config.yaml
n_layer: 14
d_model: 160
n_head: 4
n_kv_head: 1
head_dim: 32
d_mlp: 960
vocab_size: 867
activation: "gelu"
norm: "layernorm"
norm_place: "pre"
norm_eps: 1e-06
positions: "rope"
rope_base: 10000.0
rope_fraction: 1.0
qk_norm: false
attn_scale: 0.177
bias: "none"
tie_embeddings: false
parallel_block: true
init: "uniform"
init_std_qkv: 0.0501
init_std_o: 0.0106
init_std_up: 0.0501
init_std_down: 0.00387
optimizer: "muon_variant"
lr: 0.00558
lr_mult_o: 3.0
lr_mult_down: 2.0
beta1: 0.95
lr_head: 0.00626
warmup_steps: 200
schedule: "wsd"
decay_fraction: 0.901
decay_shape: "sqrt"
final_lr_fraction: 0.0
batch_tokens: 16384
seq_len: 1024
doc_mask: true
train_tokens: 169100000
steps: 10322
dataset: "wikipedia_en"
Each number is 500 + 40 x the weight over its row's rms, rounded and kept within 0 to 999. Layers, rows and columns count from 0. Numbers have three digits each. The size before them is the row's rms in percent of the matrix's.

# down: layer 4 MLP down (transposed), 960x160, rms 0.0973, rows 746-788, columns 0-159
# up: layer 4 MLP up, 960x160, rms 0.14, rows 747-788, columns 0-159
down746 100:541377520513404567451592510522575486504492489492465561484510461595556452522500523535503524460533543436475481432490461486540491506514487472513500521536549437508540442474534480451473489554514516456501499492455490456484499519521505562545502528456469481482518493539506450454513455428473442449464451482468529526536484489520502554526528615486440481480579454476507516574557529572505548535526520444542428485474517513481448481436487477487570501560504497551453546517449511502460440486525519
up747 084:529551523525530512456512504508479534426470570531472480434513523516478435407468555506523509524502589451503448517527469490473525536541517427607569560481552471556542553407563507517502503539451491533462585512489534479502477576473479464484489456476484462508459519552488561460495517581511463498485491498468493427526476502570472476505448538518530435477514432475491434510489493499445460479502484457488483526523490554551514516430541499488510542515527508489538589428403463511435471451503503
down747 086:562519505501527490496492463550505568486547525514515492463458459504492487405527525526508515550476530515477486516514431512473526470471497514529519509522508530493512470500539515489543561511455512487538585523545535443472500471458543479455488462517439449501548515526488496576508513584534510486516511512480497477591513520422505557446489517462508485535498487500484519418503496485538535458583496553530464483567533495420485512478495508468510472485484486453454533482235505502475461519466500
up748 093:444487421490466533420536525506530498472503553484505462485523508510520445560497567501445530500476538482498531477492463539518511441514457551481473561532514508451497447446537474549514537476494505596459438565488423531509519474533478544434470464394466534464544478526514501433528528599553521529537477527522589504435439524562467444456490593563449520516543444527496480484509472479489527493470500521559493574476505483594479456502507526540433503482533492486509477477455437483516582467476517
down748 094:448457451426525500469548542444497544538492445464515498465507512447498453502475538496524494468472552508504545401561510576439513530493478489454483628550503437416519517448513485481519564533489501536541515551553442557569463502480440533493480518516411474474469533508439430483487514513551515574519504497519483544515421527516472488483441485511550536567535493509495498453530477493462512504466499547478433551517549558507488452608513566475466547466503531491501499474398513530508507445484504
up749 100:500447506467414555524529506544514575454472547438436478517470510463533558516518456515478501564502477543525469506512441541492500566522534549590526508498514476416482433440535562444508529491443460541511409470481462529515386505473603490477490502525496522473511517477469540505534512493464529504508488547510542480487481504409574484529502483563422446489468478541506433534524573468512476491461476501510474463544528530480495464486557484500443441508464555511420527468550464506541436536519575
down749 103:467481552524528521532481435463547515530499503452469464557478482539501522486554497494394536475456454580489458471484449478543456495500520490486515505492488529530482469538491502432545522482487543403500527496472520492542506528576492495513479452538543486522509412537505456531504475467498523473496471440534545534521550574475553484605449450496494503489474491538536498478531478467474567564492471496486498438597541522450450491487502451437557591560514534526507537423405519503522412518591441
up750 100:482585584470500502428522571490498569499432450555464451434498519464573530465461427544519532487548515542525507508610439525540460512455480503547536506544480463546501541511505486451525518488481513469500378390479515499534571495536491434465571513490556482482491503527506514476423517502494453517457437603536521498506494517540492458464501566497446474474523486538562510472476511551494471513513475483537505512472535517452572510531466561473497526500496490450523501537466516435561449479459453
down750 090:497533539457510481483517510502487517530457531462494510433512565517531507452479523490485548482518485484448502519477553466517488438497545419473529476500540491446511470470488531532517501566508487495471472517455538487538545588442529563532473466469538518498561485490502476454520497585395483458522422507527563550434528509486472564560475439465504584520537518483463523547503506502539482444514486504531401526477484490617562442456502479492432571427506419469583531456498521470411487501532548
up751 105:500409548495488470527551512532527507560485571490541398505501470536475576531476473493435441392475491501504500498446515577594531485551499455518519496561479551554494581527489573515481489547533488446450522468478493513506489447518511454497525495461554448434577502509526407534580493497529453454475508494494483480508537482452474426507479542427563514498495448541583470449506459549531476506496462536447538539476474455509478479502561532549494490492476535467478518561492496575492499502482428
down751 102:503521497505490493495458557458466557561519550497457527452469451496475497444507453465508542508543482436501481491522481500460461479526515541448533521459490431507563465539537506574540527428449427516413506542527516497563473541482551552494513544451498594446504462506563544540523470470559510487444490481536516446498412576521487528440535472529458586531511448455514452531529512474427465516489457475546521454517457464468571534537497553537435597520486423513484493579519514488489537512471445
up752 087:543481505526407417493520448527409547427502509495458513477489513546521497505458537485544546520511513480539473492490473444512577475464561463492472561481415461519518509609460521482446405483473528492474480478502462524563476530505477545508585537452513461448498574454499475499450522492482487521579439517504477519405495439508515506504482478450453476487530555461501458497471484553564466468437462489442531518545471532542449551465459527476490506557480588491453560519426558520507524516528534
down752 089:517502505473464524460500446525476468475526534569590475568428502564505479475534557464514484519541524495566543532525473473511527462448558519466505523481464527512438483546504500520441432508499469520481580447444490540465503542525470539437568527468491464405557537571493476475424519522554483515474388558466511483470445542482454491461458519502615473490550520470467514470461537445502525467493457454475505513538568516539461514416441541500567478544483509552556466509482536535500551460480491
up753 099:556478545555553525486520471498485528484479457519499511556508536516486506504544463494456565468524511471461582484523518444561501449517430461591489587532450480531536472501472513532535475548514499513493485541495489503567451484532467490522506566493552510473442514528532486478498500498508495507442472425478486438440508500528565541525472510542565471520450540505505432479577458555463531525465485533483517555456423457550414427452510554485524529444460502534442466475547470555428516352533498
down753 103:431451488580500506515574549520503458468539530478438553447462496479513537543519537503540490503510467466555512577542471545413483502572516501423481528579509479508425502477500417530495514461457553499515588456460524527436492546502525577451515500548453540495469532470468474527471498496501451506546467529445477503547534507523508426525516437535477542481565467528511533520462483437476442499483436453483488533489512471450534562574496584454486557490511529483437528460486499411548469539439521
up754 094:416517513524522535515512526484498523568512448458472566431486519517502509503517480444581495497524566515529432567514497542426544483495463588610450543449492490522519445424486477539481550507555459490468496518434491559515482566465455554427560480524528558517588542504467511445533482509516498506448493484504525464506379588530487413468462464502516455422566506479503476518465470454483476489530462495509502454486448475525502521533485520557474526545436528482509506476497466495449493437478482
down754 089:424477438455524502478507538544498499540530543470507553477445508448459516568508507417559452503424520572499427525484508538504535462526497495550548530523474532477517455419514473475508548508510475479505471483451402516511482518458473522473550463565448500532610489490515491481526444578556537532428480516512539449518465495546463482447522469495475511485513590572436473470536517549529557494510435541502452449512487500449533568515514538544488532534512546502476558426432510467554434477458453
up755 096:487487471550456497480471479531559407516432506520501521516522497468450523576435423484422451508486511455467503595416500430498470427513489465449544537481448491495506475561467507463535560584536488523503539495571524529516447472447465494490542578568525439473434489558457505472490484508477546445532514529511495501491526492525551484413498570538475531488517461479491518478508468491459498498514515503504573470537545542501542421505563558418527505487556546496497510491488486571544424425506470
down755 094:468478477521543538466509479549431438476581478509523471501477520539458484563562577458542541490434498578505490457539504405510572485487443494494432460529535532537527525484485553546508487510560515552497448448457461464520467528564487505492510429477405482410407478509505520522410590459569570478470433499484572516500566508544492500527451516486477423510439507517463542514573496486503478490444506472448470460466511498503490528512536479535493516493489496476565516513563531498507523552517466
up756 090:516467544458482453523542446526496564528513506546468555552457506510567520441470499562502515509505565450508454593478472515502531428492502564537402529592540486475488500507507422474461490566438501486552507481439520525551412511594451539464493524471501543556500508524568506505461541503503468466504551487553437479515487414487481534430402497531497445527533483543493493524505395497494550495482514485493433507511564511456476502481545535442467490516478483468527485513530504428484580468528516
down756 089:523554541510537546520505478533413574443561483418467508513522533570540549462496451546490465507448479480539408512464537562502472448478455510467429563503493516490483492503569506505468529567470547551493465433480517448438550535471464545489492428497497452540447530544525469566501514515492516456459576525501524481537502489488501440463503577549489426525493520487421507450534457488554567435427482531457481571547490473478557456463482470461475516520485557568486484466486574516460512533500518
up757 098:564435588496502529445451498490459459563514542437462468521483465481554459486496463532440463471544576494476502564412484499491536541529486532494531508537542502501514528475513503466551495523536458513494553456538451532481474503480477486482507479485444514474396496498509530566487473549516502518485533526412534554538430452503452536497505510513532495498504502462503455518456454503505543473454520548485570581519505522626527456477591502515420490484573421533483528497579407510468576474496476
down757 093:540476482500537466566473475546458490484433472530568527504502555532477494588501446487563511495435556416441472492534475494520526488481517509541526501452420454488473544548415495445483542524499459512458493510541556421478577482554466446505519530521468543559497451487420486438516481541519528450528537554528484549445521509462471449542481535474519433473585497490598507511496545534507473570532574504477534485550556485434521486475512500516438526470437465461499508493423521431548485510525530
up758 099:498563514537484428476533430456552467470525544548480492545506510482456558497495476499450519526503500514489517481522510512495427569549538481471532553579522490469490542465471574467560476526555451476465520431456514547456523547501496434511470513485504428552465522501557462502495527529523533496432494457485517399552492493500525465403502480478504509569479516476497481489535503527431459521428409487527565458474409567491506490526496549496525524538496574555505483499587536509437541530421410
down758 107:499484500534447405496535447591548520456472506490507481483527541483495521446462537479578526492488518488540520543477493472484465523536526518437568487514502514428500556533463484582552514578501561446502541477544483526487486495432470406534435429557495473528562523497568518472513538447497524478398463549431588487510456544517490555436559545428492496542447498501522501436487429457486503502516450543487574525523488459485526494433491510503565478503537528504499500527542477416456486493485474
up759 088:483511504459463579502480499451488513444483546516503493457480468500535492500473475564540445467564513524500541578515521435477603589534468582481445433589561448471530444550503526530520599481469480554500462534498469499441511476519497501493518495560491526537510519477427490534493514478576425456486448431539531436535507450464492474528516533443567457433489521491550476550480513561562509458482458446517460493544546490516541508479467491436494518525557494483495478526505473465441557413533491
down759 092:515456443483501504491500517498511481517494484531472481452473464509492506487486528445482510544519467559551587467442423488496607531623460558530445440473509581510503548513455477519502519571605532476529441477484559505462557462409506462514500532522491515430595502484513538483562457506522441476505462457472494509495461453522503527536452496456491521530451536539490464539476576455555549504472502576481469502471556503461507567463451483426488447526529470530514532490425508493441501491459545
up760 100:446526441547447541498499509475481517510515459451500517462534544478517481499396467482483492481521502487450526517468480543504428531509446445646495451461500477581457495518483515433480543517541527536560498507525470456513514485480502489532470493439474482535476562499563485524530536430436487539578441504527507507495434497524568486571570542532518480408519557537494555567464525439472432441561518509536540543587505478470510472439457495458494453489584557499475548486513498487524488482543491
down760 106:532460449468570501519521556487491565549556535457536451575600504506440493523494488468480457467469460513491448437516499572442520468489469521532629468482516517509483505498490483450538534454522561482490468541412457522524472580519467519508515552544498443512474557515493493427490552497531472509503432506513522458466474546446467520438487455525439537434559470440512496492562533459484506586528526477472506493557486467550485451524505442496506527507526525409414546486598501494488508486505523
up761 099:508511496540499514549454485568515525440489600431507532523594495535502532415416552564509487495531490456430545503531485518461505566533477565484475547548496471467510492499559576514503519539531446490477568447506425510532524489510575518516609495460533523494570507535496493506464462480436482561483464425546545509477576468542464537587516506481505498537477513527416482511506436466483479454385496491468512502456515512453541509507514476550452472473529545455447485461476544479504526511490489
down761 104:552527433581472513536444570587522519522466562475457505546561518514498497440459524596439486461548530529509575515519482511494493504488506472452468518562517473496527547485514515538513462531543466487460477474499425477508501526532523478561527484432521549498531459569499563481444413531465407575529472481519533564488535428539478582504493435452506502500501472505443503485487412452472468466439469509443516467460469459498535446540540488517492475532420553549501521460558479453510543516538502
up762 095:472544498459513505561532421533569491554497536421574454561462489528463536486476543588507516465479491582440535454467460441525547549482539517521542550452508436511514521494556493488470565537567515459481503533487545532496531458559467516541464503548495554537470514525497502415490490438495495451495422458503506500530521504471486492436428429521455487436491462482575537460474528564456497531428388549450470507567494455500496537540468546472558447487465517469484512516493500466508472511446531
down762 091:484467570496604453401563484476464561512504487510478555401516501572540500491475515419421573481535549511510521460448563426538416495434473483485495478549507518486516514486453514469481433502494536492500461476483467498533450579494480561530590485476493587513518523511499522491478487504495536518524538430493519457509477421480536518509505471510514556563547495509454516487526574521535509481554479511453515469504559438462445570507477481525515474448443526499567565517468427528519524449502474
up763 099:459553513487509538457526596533425503512551506480459447543497522502505482507459547500464442519426414445454478576546473447477512497508526511496497482478460435572521490534484513546493495500491493522445545430515550483520446481470489474564528570519561449543492508481524537490497499517469435435484487479514520532458478465449452503538445550430538531468595448581440493461472473469443487450510494479540558458465548455476539562501484536558466490562545533499485407569570500469506532485524561
down763 096:481470507470507540476522538520448477486493615471504515470479474504517469471471478566533498453547554478504507562489492517509513479518536501492530530492499481463603552538498498520488527476523423550447521496454480479448453481460456477495431479481578552491520490436527544522525436495482505442376474568563530498480424453491452515492519553394515520536486380577513515521547501458482443501473507458485499503439532488502547496529505563497474456537525448548550496511531567510530591513555562
up764 091:495450466473460471518471530514542530582487482569526438500489502488482416523476492546553553438476541522462393483479501487494545488513517517544529480511466416562518539531519497498500504536469446380559446509555525523448549434522502471554570532453577464438509526562550477485491520478435525435516468522493514478467503427428508477436449503520452513486471504536532518541508488527574447519506499554486448515515468539468537512523467535482526496491540489526563558492516503592494479596430528
down764 096:462467438501497484487523538506521522569476497610504482447478533528500542525518448462501443526492469520491461472490526526503459428516476547528517472505559446473538509434531555466513479491423453427546478469592488474426541438527538508529537521501529560464501538519532460480433553488414452467538492520544436449551475435517493536455543462433498515472551526568565500532479454457571482530532514502466520474530494509567502432517445532485488404528543513497522545501576499520563447502457561
up765 094:523456475423491549566498542589508478483470496468473552439535448532528529431490474542504549460540479576506552458516485500523478523596476530546522564484542572536463501481480450505528505621421490521492537458564464452564493409522465486465408477442521582495454528477477582457498511462500496507477444518531479499461504566556438506474483476539477518467515459479538443440491522498524549483548492502520509445556489492516437450529565429492490473502507538514437510527483497470532531488517493
down765 110:446497495476478538555487475466568487459482491494451537584497439506499436472456503517532479484499517540446501440464471492496474523494562520477451541522504489446554491444448565479483534459442543462590493536444431520494466443530517485545547463518458450480436442583480556505518475590527477553477492553432525457508509459563497517479526547511569480443462470541442536502488503526538449511486491499528508467556534573494496552515517469473434447487502483571454621564551521545494469550540505
up766 097:447454467495468530445531439488477496475511496498499549513510463531435503468444444539502532451485504506525490436449531511463504558508440502532536427535516440491595500522481490541429504498492537529500457587513546576546433456504458501469460528538517524480484453525516488466540523460514549475441483485515478522451576409453487465481563540524534408598513478491548592520519464512539470465434426438462529509448524471566581535484447556475518556506476495530435527529540516542481495477499522
down766 093:505619541539495388534538481573474471519505550499494562434529491507506528457534484495495424522532476532524566549479475546565427512482536505445475557507486537503428525480465512450512511478484506468522428498537422416478558455461482479507485453538482522551496457447512505473504444521535489547442445506504486476589560504499503492518459532471464545470538519552489421560557495501516550483471502561510446511481541561464500469462474471532522474539433533475493486559471471410449512532569453
up767 097:481461508533469464437450526462470399554509507520426425444598442466476530470453544471535501507450499461458546539466422530533472546530510515496571467509515527493511490450443513479491582538469508470583452460536466490543486517456491470488448519464551537554527392504553522500527509530481562482426497516459485536572497472586416516479527518533482516504508417536478485509446499446480461431483456513532451529512544543542520492472543508462505544518508526539476489480481466588499505555463532
down767 100:531564501532534552502472497502466561504521530534595498493513468506433541519549454477466484504499496534498452542522544463528554513556543502507437469419492458483449517447468568430485468478527513481491465530453478479510543470493534508484458462471505485589415478575436497463452593512429468519469608463547477519440550432529571502527479531529523514477498578542425428488539561500521512461525475483477496531498524541543428486539516528471455500438449515516477440483486586536518520456514492
up768 101:489552481579470548493514503501568547493436504384492466457514529479484475490521449535532520497539457516473561507493402500588572485466524563540445444485491510518518562533522551495521555508555523543460406547541483518506510510581506467504465494488503456487569548461590509529553531436506497582511549470452515440550454537476551496547487478473545524509507500439459561471501486514479403459527478464477472459514527446467551418485501511513470493507497484495502557528510451511522467416452490
down768 103:501522423529494449505461522538576428499508516465406443429537595529548461526440510545513468489574442499495519519530487499585442477441500532544452472499537499502524486542516494518449581476520500512415426503545512497502453514538424475546494514414499514463464501501564586492493520516532467545489549483483606507541482500540562507473535502423461529520468485468513510442475523554532475506529475440532503505449456505452509426495483458542477513528514528511488528503608465542530487451463516
up769 097:480554487551453525519500564505500491468492528556495484547485446493471471512550481513415482451428482559497505563519488425541477437502463480549523571401533516479486555496502438452540508511565490538544463432527465560501492536515522415474404437490465468537524469526500522462555491466503571421480458563552455497482478461500521500497392510476481516532473505529535438527506535510485546565457504540494476563466541536444476466512468467563449487544533575532547500520535480480504583489462460
down769 091:524510513425496472519532481539416477441526524561453472467495476512505462520532491493481509476452511479461484527500585530501460477491522493540468458524501484506502527531494495452548420497478580496443491486476521434505624520508488491470534530589469451515495531565548533530456546531517504461485514451502449432506430462546558446481505538510540510501555539577523453520533504494438497506564504529450429468426534526490469506567490494448507446566576530463471491556445408457466563579478548
up770 102:474601470499522509527440542510465439449501451540569533514525564497482475538438540464487538548445561440473465451464520492484523499521568504514448500463436520530506523571405487471501448519560476531547570487492464555440480503475448530550481526505492533549482530481527492503441513558507535542488513512463524509421481466494459505515482463502456522484535483513469511449475445565530416565519492529524517589486541420572480393437504537475541474507538506530520457468469452546490541484557568
down770 099:496510543554476522531508542485467492479471551540524468553518510521503479457498476521450562507508591586512441440500513422507517440482488442542504513539515478487535464458465533518560566509511542475528454540515498509530609503497462484484427457426493506441477396493475596552482527419513507570525437433530545513492563503519535574528471522484523475557525485491443477489463595525564513497495410514501477432501444436490502469555515477485476537472527503493478495503563497459431452462490508
up771 097:408520526470512464485526437532525469475585477517493463499509489508479554452558505490494505496505498538551421582513531588534458513512489548511541525469506515552494531521446453486471444467534555436541535430557503515529483541453526523500407540495528499545503538423523568482494522457508483485459505476421491474491474402539448496503462527541439448417478477511485517495449495527530497526545526557512428456524463513520504440466520582472551540539469495590458526575507524503450534510465410
down771 095:493497472523444513516464467521497494556561494457523430484492471552470540525536452579512462385504515467482473515506488533393512497500539493537498466472536513530469580551504470474510509447532582551504490539478474530628474569455465500434473496497485509576506507462519475450520561559501552492532474465499438505515513414580457540462478465506481433483470536520473575458454488532545523409522514508486482488478477528481479565431510482502560528509498488526467533550501545441411548520529535
up772 097:557565477599519524489534490453451470561475478476470493460549544461474509536469493478508497526512476489498464463550587487493482464506436569540480539436518492524569543573529479479475465530551496501504489466518491516501464536538432485572460467576470551508517493468547557513512505560458479577473517463517437460514502495620500548548548549437551539533486517491487508516545501470394539514483518511527425437456465455512474437426559546450495507493506546511493514481467501455434508460409486
down772 100:473464521495468543558422502565433515466467510512545540530527461485476508482519538536504610496525514503509497575414419530514464501506464495376524464527547526470496556538485460432459491500500539518530509537458474493483547444473522445504540477519461490496462512564536484488521468508505533570500466489487503574425474541477484455475487425572469486419486484472471525498474504521537433562480453531491471533467546541467494615545473539436550499515502485459507525499447472498568566556588490
up773 092:563499482471462502470569551572491513454535494472481566554514493502476563483522511494547522506483504533513455537450515513516568574508510442571488502476502506468457371567479485521508538462509499512471456455491497454499514569470549565482526560489459494479495425535517538509462547449506466483484543510588469509501466497506434430491492463505497559480421426465552426470508521537482504491420528450553538540471426450511497445384525492511471568446509536528490545520519536436505505524433513
down773 094:493467559494439548490492500436486513443479482496513512450541432516477532472481539512505445512500416601503424569469541503547530489458498492497548595517531485541530577479523458444457471480530482398455552496470530466568540474481534536425495444556546461521493456477531518507458415426519473480442517498451516491509568522505503471559553498459403536498492523534512488510552492498540532550527487561420436494558439533474527474482500496505496527540528574480485523569504434517532474491537506
up774 110:469465496536473487550486528477510547468442501553480488562423493498450501570455466558517509511448497494507500507457466440440555525522505543554445492464486430583524479547529534532453427486451479552510526503508542564542546459479493488552540521466484394459431443544472449490455530490566495473425536509406466521485563451499451514486457497559469567412545475585514483531472521542518506562553492477522459535482505474515593557466452511488486504525446504492550546551508512520508456526514507
down774 109:531461505550545504535447543508494549469520587532473534434530510565466471517523436515466506424513435498504557495538564434558564502537473511464520453499447461513472546536481474499498473553488564514488421525470485561529498521562421537473500513469529431511580523526428459450485460551548520481532510449508484499425559522504475499490461489506426462524455557469568466556545514431509506487534561498515449474545460469531508519495447516601503501412429524459556485501520494538497488460519442
up775 101:532478461533527514469506426513478431525487474455530509480533533468454487550470561524481458507509493509536546478469536448514536495549480508616443485509416535435456531513513490491454466473410471515492485462453491556553509517401487543489504491487574563481463523505492435484527448476449488564579488513473540500530458474494475463498531408421474426535495426458476447515477433549535530431519410519562543561481495482485449509455501494470482474564476523526548508522496543555570518498509547
down775 096:543503462496464456452563544494441407491493518504496550497464437533476464494534538405479515517445495465490564483499426461533482552460530582502464491447436544477431451571503491449448516523535517428472503500476500574456527464530518513582472559558509572532540415472509451520482453500472493503491530453519497507548524524528482504535464466490527519452478501470393575464495477518569520525472535491534507501512534531448505454519559565544523515493486545496540447521453551585550507523456565
up776 103:535511442541530552432464507501492493522474547463551575519516517510510507476506462560556525491534498494501503532465520485500534472464555449407452482500502486496534536510515461519499460448480575417495582500547467531513492495458442465494540511536492523475531510505479533508534525498537484560477585482546490466546435533557497542467469427506425472507495460474574437545534545565481437502511459522543560472497491487557482488437446431409413548441466531548593483550488570496497542480573467
down776 099:406529541564536541500474538462514537452496554477476511573557450497572499491515503520489491469476453529457511489527444509538544506541529474517551542435473478476467521523482569508485532518475531458533549431504548506514542548480527497482392478456481459505455415490508487550503538443465487422462457484450435496485488511499435456544515478511475450490533595482480486536509511407486516523456574515519536510528481454504525497500526563586525582487529523529553550502358516451465473470512528
up777 094:489552505443531460522520548519488460468562499467467491478455508578522513555475474507545473519437505466517514569536463463441648553532559497457479553517472500506528401517556531478501518449453530497457471508509563432452469521522498467468488459514502537529474495445511482471456436594464436477569493502547576514470458572468479508508565502470520451524578459474503530520529419533497515473536515436506562447479511510543477469487521471467469446445523551519513492574523514484494536578524538
down777 101:446545446508510488491504505496462535481450464506428482527492569556525521503459398542506528519424478516527450542515477550478546532509522539507518513555498475481526422542531519495435498529537513485536509489470501452460512509465508481496532463442531466514545509468522466493440520516492476425567562486520480483479471491537537524504591478469480455521531431513397473538481414595538433517571486457425524491414482519525527468606579527481487472480540522574485501496570498442516555574486502
up778 104:476527456479516506521558503510542487536435499423565475464492490500449517459530488531542606499538569508470506521462502532446488469468509468530502504503586522489549493558429462472483533493487563496475493555536499534552475514474448465538479493477542509456537548455538425505487603544463484552478486542542550438503498428435552455461414482459462481493524508527509511529493505536477466431494493506478449487571441505520463521615503482426497439464533497557477532482448460607502453504568498
down778 095:537535554532484569536589411450503464517542478531519451521480496469562511463591465522505451417535477434578551435459491501518519501479479536509504456524472476575506506502484471558495475548511542515504519517533482510507517539400569479571515572505501464475415462374479504452500493520492482429482554501482525478546486565423466518503546506457480471495520479477481505510499497461521562478541552479455440507514470620515475501495460466480557515490558461426489487517444538517518502496492521
up779 095:427533488470462525468569446488512447491481536384576512510602562467494512447507523507534543528549557515454514546450530499494471492517491528532459469439546561487461468453485532441461451475559512547409495429486555599524425536478514470498431505511566523446472499532506537483559475436473600509488554525504544479555460494455506521562518555468468483512490496476603532495449518503533535522520467536530480461515464489526519439475507516524546505496471535487474502476433464530476522460489535
down779 093:571514554545496477489515477512467454535512511510489509537463537492461552503485463469526478429510480558521458518519466491503551487453489434504571508553460547426563463494499513493559492497448540472483466554511432438476509473589539486558524401508544479489451428431519485530474645486498488504499487503484524532497532476476455561584473512536510495488469526529441565410443540467496468490448481522540497479517529514506443395521504552539510472522485429426488534501526532508523444512582523
up780 106:511540410537443514492475440516468566483520516532493500464448467501494427561509465502542498479455490432488527481428542502530497497436563459463476517516453469493489465561462467528500471586527558550502465510553522460441481504534468484476507530507497476498559492523504455538524418622501533536491519532519546497522483537597576470534545481521537494508502479532459467521520514564446520518455509590387451531504428481488501493537469548500466435519440550482520463487493471520588459487573552
down780 103:474458517508537480438497492537572478469545414528512529505462551459486517452520459511489454522467437597537521511476522510442451465536515507501496459505500466554509500508525472465474483487433521463500570594464548571468510464443410506537461468544526480590515495525497629546486441528482499438524492480488480504511536488468476498580452485530602384564580526459502530535477516465470486495507486502538502461525553562486496559465478492534473488446540452504490502479529516488538530418484473
up781 112:391532500494451528474457484542519519547441467562495529499469497403527491460508482546482530423536476493470532496494443489500501558447482552582475478497540525505509519503496475515546480495447466500484460485530488462528519483515500543503508520492535539517352489579426536477519501575553520435418458569538430508513437488476450482536446535571482537529525554462486528527504448591499440480504494498526556480451524434454463514480485512539474522507534474565515534463510476522557502395485520
down781 103:386437495478485551510504531535530441474521522563461579534490517450530511487483472456516456485543537571491388530434494477537517481479476489529595479495534478520481506491537525486510462518465498600482490531440536492482539447458547551488578550529522502501476457542509467506508507598506498467448519579559535481503540528513530501520484520508473549509476514452532484476391507525451553431507598442482477484478493486499488479499498536505403513472492477539564430406495470479527501479487443
up782 112:564465462466524459512500526533471419488497528515553541515491516538463442495481502540476496495562497557489527485405441508490478483516533463524456447497501539543471535517528493503501507466428528548538443461522500536527450564493432484520499507498535567510551488524517419478450509614465457506426462439446543571480438484559436447524500510453529498539506524481524513474496520461477487463512461466498477462479408520515451503486558407501472460504632470539494504526507601510578504489499566
down782 104:531475549476519510527555502505475501463508522469642486507439457516535473503534470476581484493543455566507532539440528554495477453489496500462524448478556502541494543490495533445499468460501523507505419480549433509563504496430439497539520483537462492533555522501484446485491499558502460522435454405454501507487526522517433455532495571458553456523487531504483509491513520459472572451615499485497427537502470561487403502392553498507517467462559477499504484530510544522571487486490569
up783 098:530531491573444497488516550586461569512476447595463478486488458476499470457414446461500550456482508509537526501394559480480495540533520466532521468475444524446578511511422505507457533470496568554466472545474487477460527483528580505496481523481566540393515411498567437534537437518544537481525497461526461556492550515553506559487461556495508492531483497535483482482494505503473436530556499500529566521529430553507460509528491421524523552481543473490462532537478539511499423478498506
down783 094:531567474456574474591576480498515448537498509438576498435511500503558512522550516542529421538544549521467481521536444523547510499447498473483495491507488435532404511452543494502568474497488443482496478547536475482567506465485510467426490461530465496541547501515477523443505532527432479531409547527500482472481505427502472507512543466463526501538420478477485506479538582490496513542490477543573453453532523434445487514465525504514431526514523548564462517424506478452530579443432558
up784 094:498448479543486575489532495514483485505477517476520493565579472494513450493519522529554445481494542492460488445437491472559530488562466485468515531592493484479486522531440552461524571538521530383518487451504508439486509487501468494583490510435470483472516542479516471505538489460453546475578495469478522482488484460423573463525465507493545491475499543516561503437516514549588532525498539457518403551552450454533541432573473576439516445585533508444473492417536504502535513526525489
down784 101:544485526476526554500346459514431518502483521514479439427475530486513488550511532481489467507464464439495524461524476500472517539476519483536513559429528525416528596545549525492459459476493473400525501492562467580489494488475522481524474508567467507490497549518487508509507504561496486544585443457429466495506539517471561559422543512521436546543510479560534480535500494487429452466513557568492526521466501595461495563463479476486530507416485492498497492554524528432503497507566491
up785 106:534618497483526523550493555522474500412511484519543449493495583557546426527504461447486453553549469457545470416483560547510485451450529513497456473466484470484440504519567497455550498482506531489419494468489496476479477570516472512447527571453503447461468505549550532476492453497502528546490469480584446532465541475460468522538544491472443506430540495530531546465431515554479416553525492528499517483454445484506485472507515538479546599532538557538489526469480547468452515506484418
down785 097:492479411468503457504502416460479468545411460503584493499465404509522439551527531546453508445506485527424529456517507459531455481583504539478468433497514539520561448510595483439554560536562517537455493515518499496565491462475501523476515525485556487543494427523506498534464524466484528510469532539512489474450493452472485585516476473482535516482486560515549547595482560489458470442488521513487494526548483410583458459529518542467519538476509505477543515503455575523487518507436434
up786 105:509445503489438493482499514459479467499498450459507504551487443522571512559412480447522430562532479501528451525462488495498566457545505454539526506519474497477517522486457549551525483458453443472489489475528564411566522519490428515508451393552452512454438493524506566511466545559445478511496515496418448477434475512457544469480487425521513456486513498529514497480546488540563442505502473499474568478487610539517519428544481470521528534514563554517555477429497534596495543488477482
down786 107:500499449529505468516492497499491489590498450512531521449474502445443510526519468497591504530489465527515450548441466480492504514499521543512529512523461455484398614518535539496493509470492486510513500444600528479540500463489513480542512422531438439454521507448487507486473526535483455532551450553461472433427565541512496515560508492529508446539519524550546551421462540543561429502536474497468489441461562525482565469586495466547555526502577502532531481403461499501531458465486436
up787 091:471456561546537570543538512508450499488521478512491536499455504505533505576510578455489489520541474475495478532468518525518509461586487521464488524475534469463522564553543498559426460472499487414411546573481523429492503534505483526425525532480523520498431573483521515456479487617540535524454492524565435515495457514483453430499426444493522483498501476494535508534451430581593516535546476531500477532422581514494504487505479496477430437443502427490506536509490499519503547548514486
down787 088:537446477463479471612509500464496552508531478492601487501463451533512549559440458455502445480503559531467468531521499469593561531477416434450509489506565482453524538467495506518521524518549513476419591587487440448458530545510506500470498469430471468476468515470444463379492430485484528453460511512516502480572504536536444515493489569456560535498459492502528533484557460497553523534434563529511520492504526484481560557542490487498502493562478477490491481560537491508473467533499457
up788 098:539558468483543470499444516439435462443532480539489504556543489499524492536476529403428480502477436534494498572507484469477527565486519517540477464505450490502506544576484488529527504546580506540550481482523452530504529550461442514483600493492464521454509519466439505486548549485495492505518492500478512575457475515529565478499506473441528513452467452483471548426516527509503452497487448440557584447470556532519544471551523544483487499563545497442574623496449475498429422479446484
down788 102:492528514511561467538538460513492425531446475461534496490513461428447475523515508469486573517464444498524466459524539423483515483550441580480540490540558559571529573504511589456566537539494544443468500488449483525479511469474515499468570526492424506468483521553496521473481566559512422510470557560447491469457485539452472495503570553537436473535443565405496544538456512484460598488444477511487467451543514540489524493538535523465472478481511532472519525478484422434511513457516511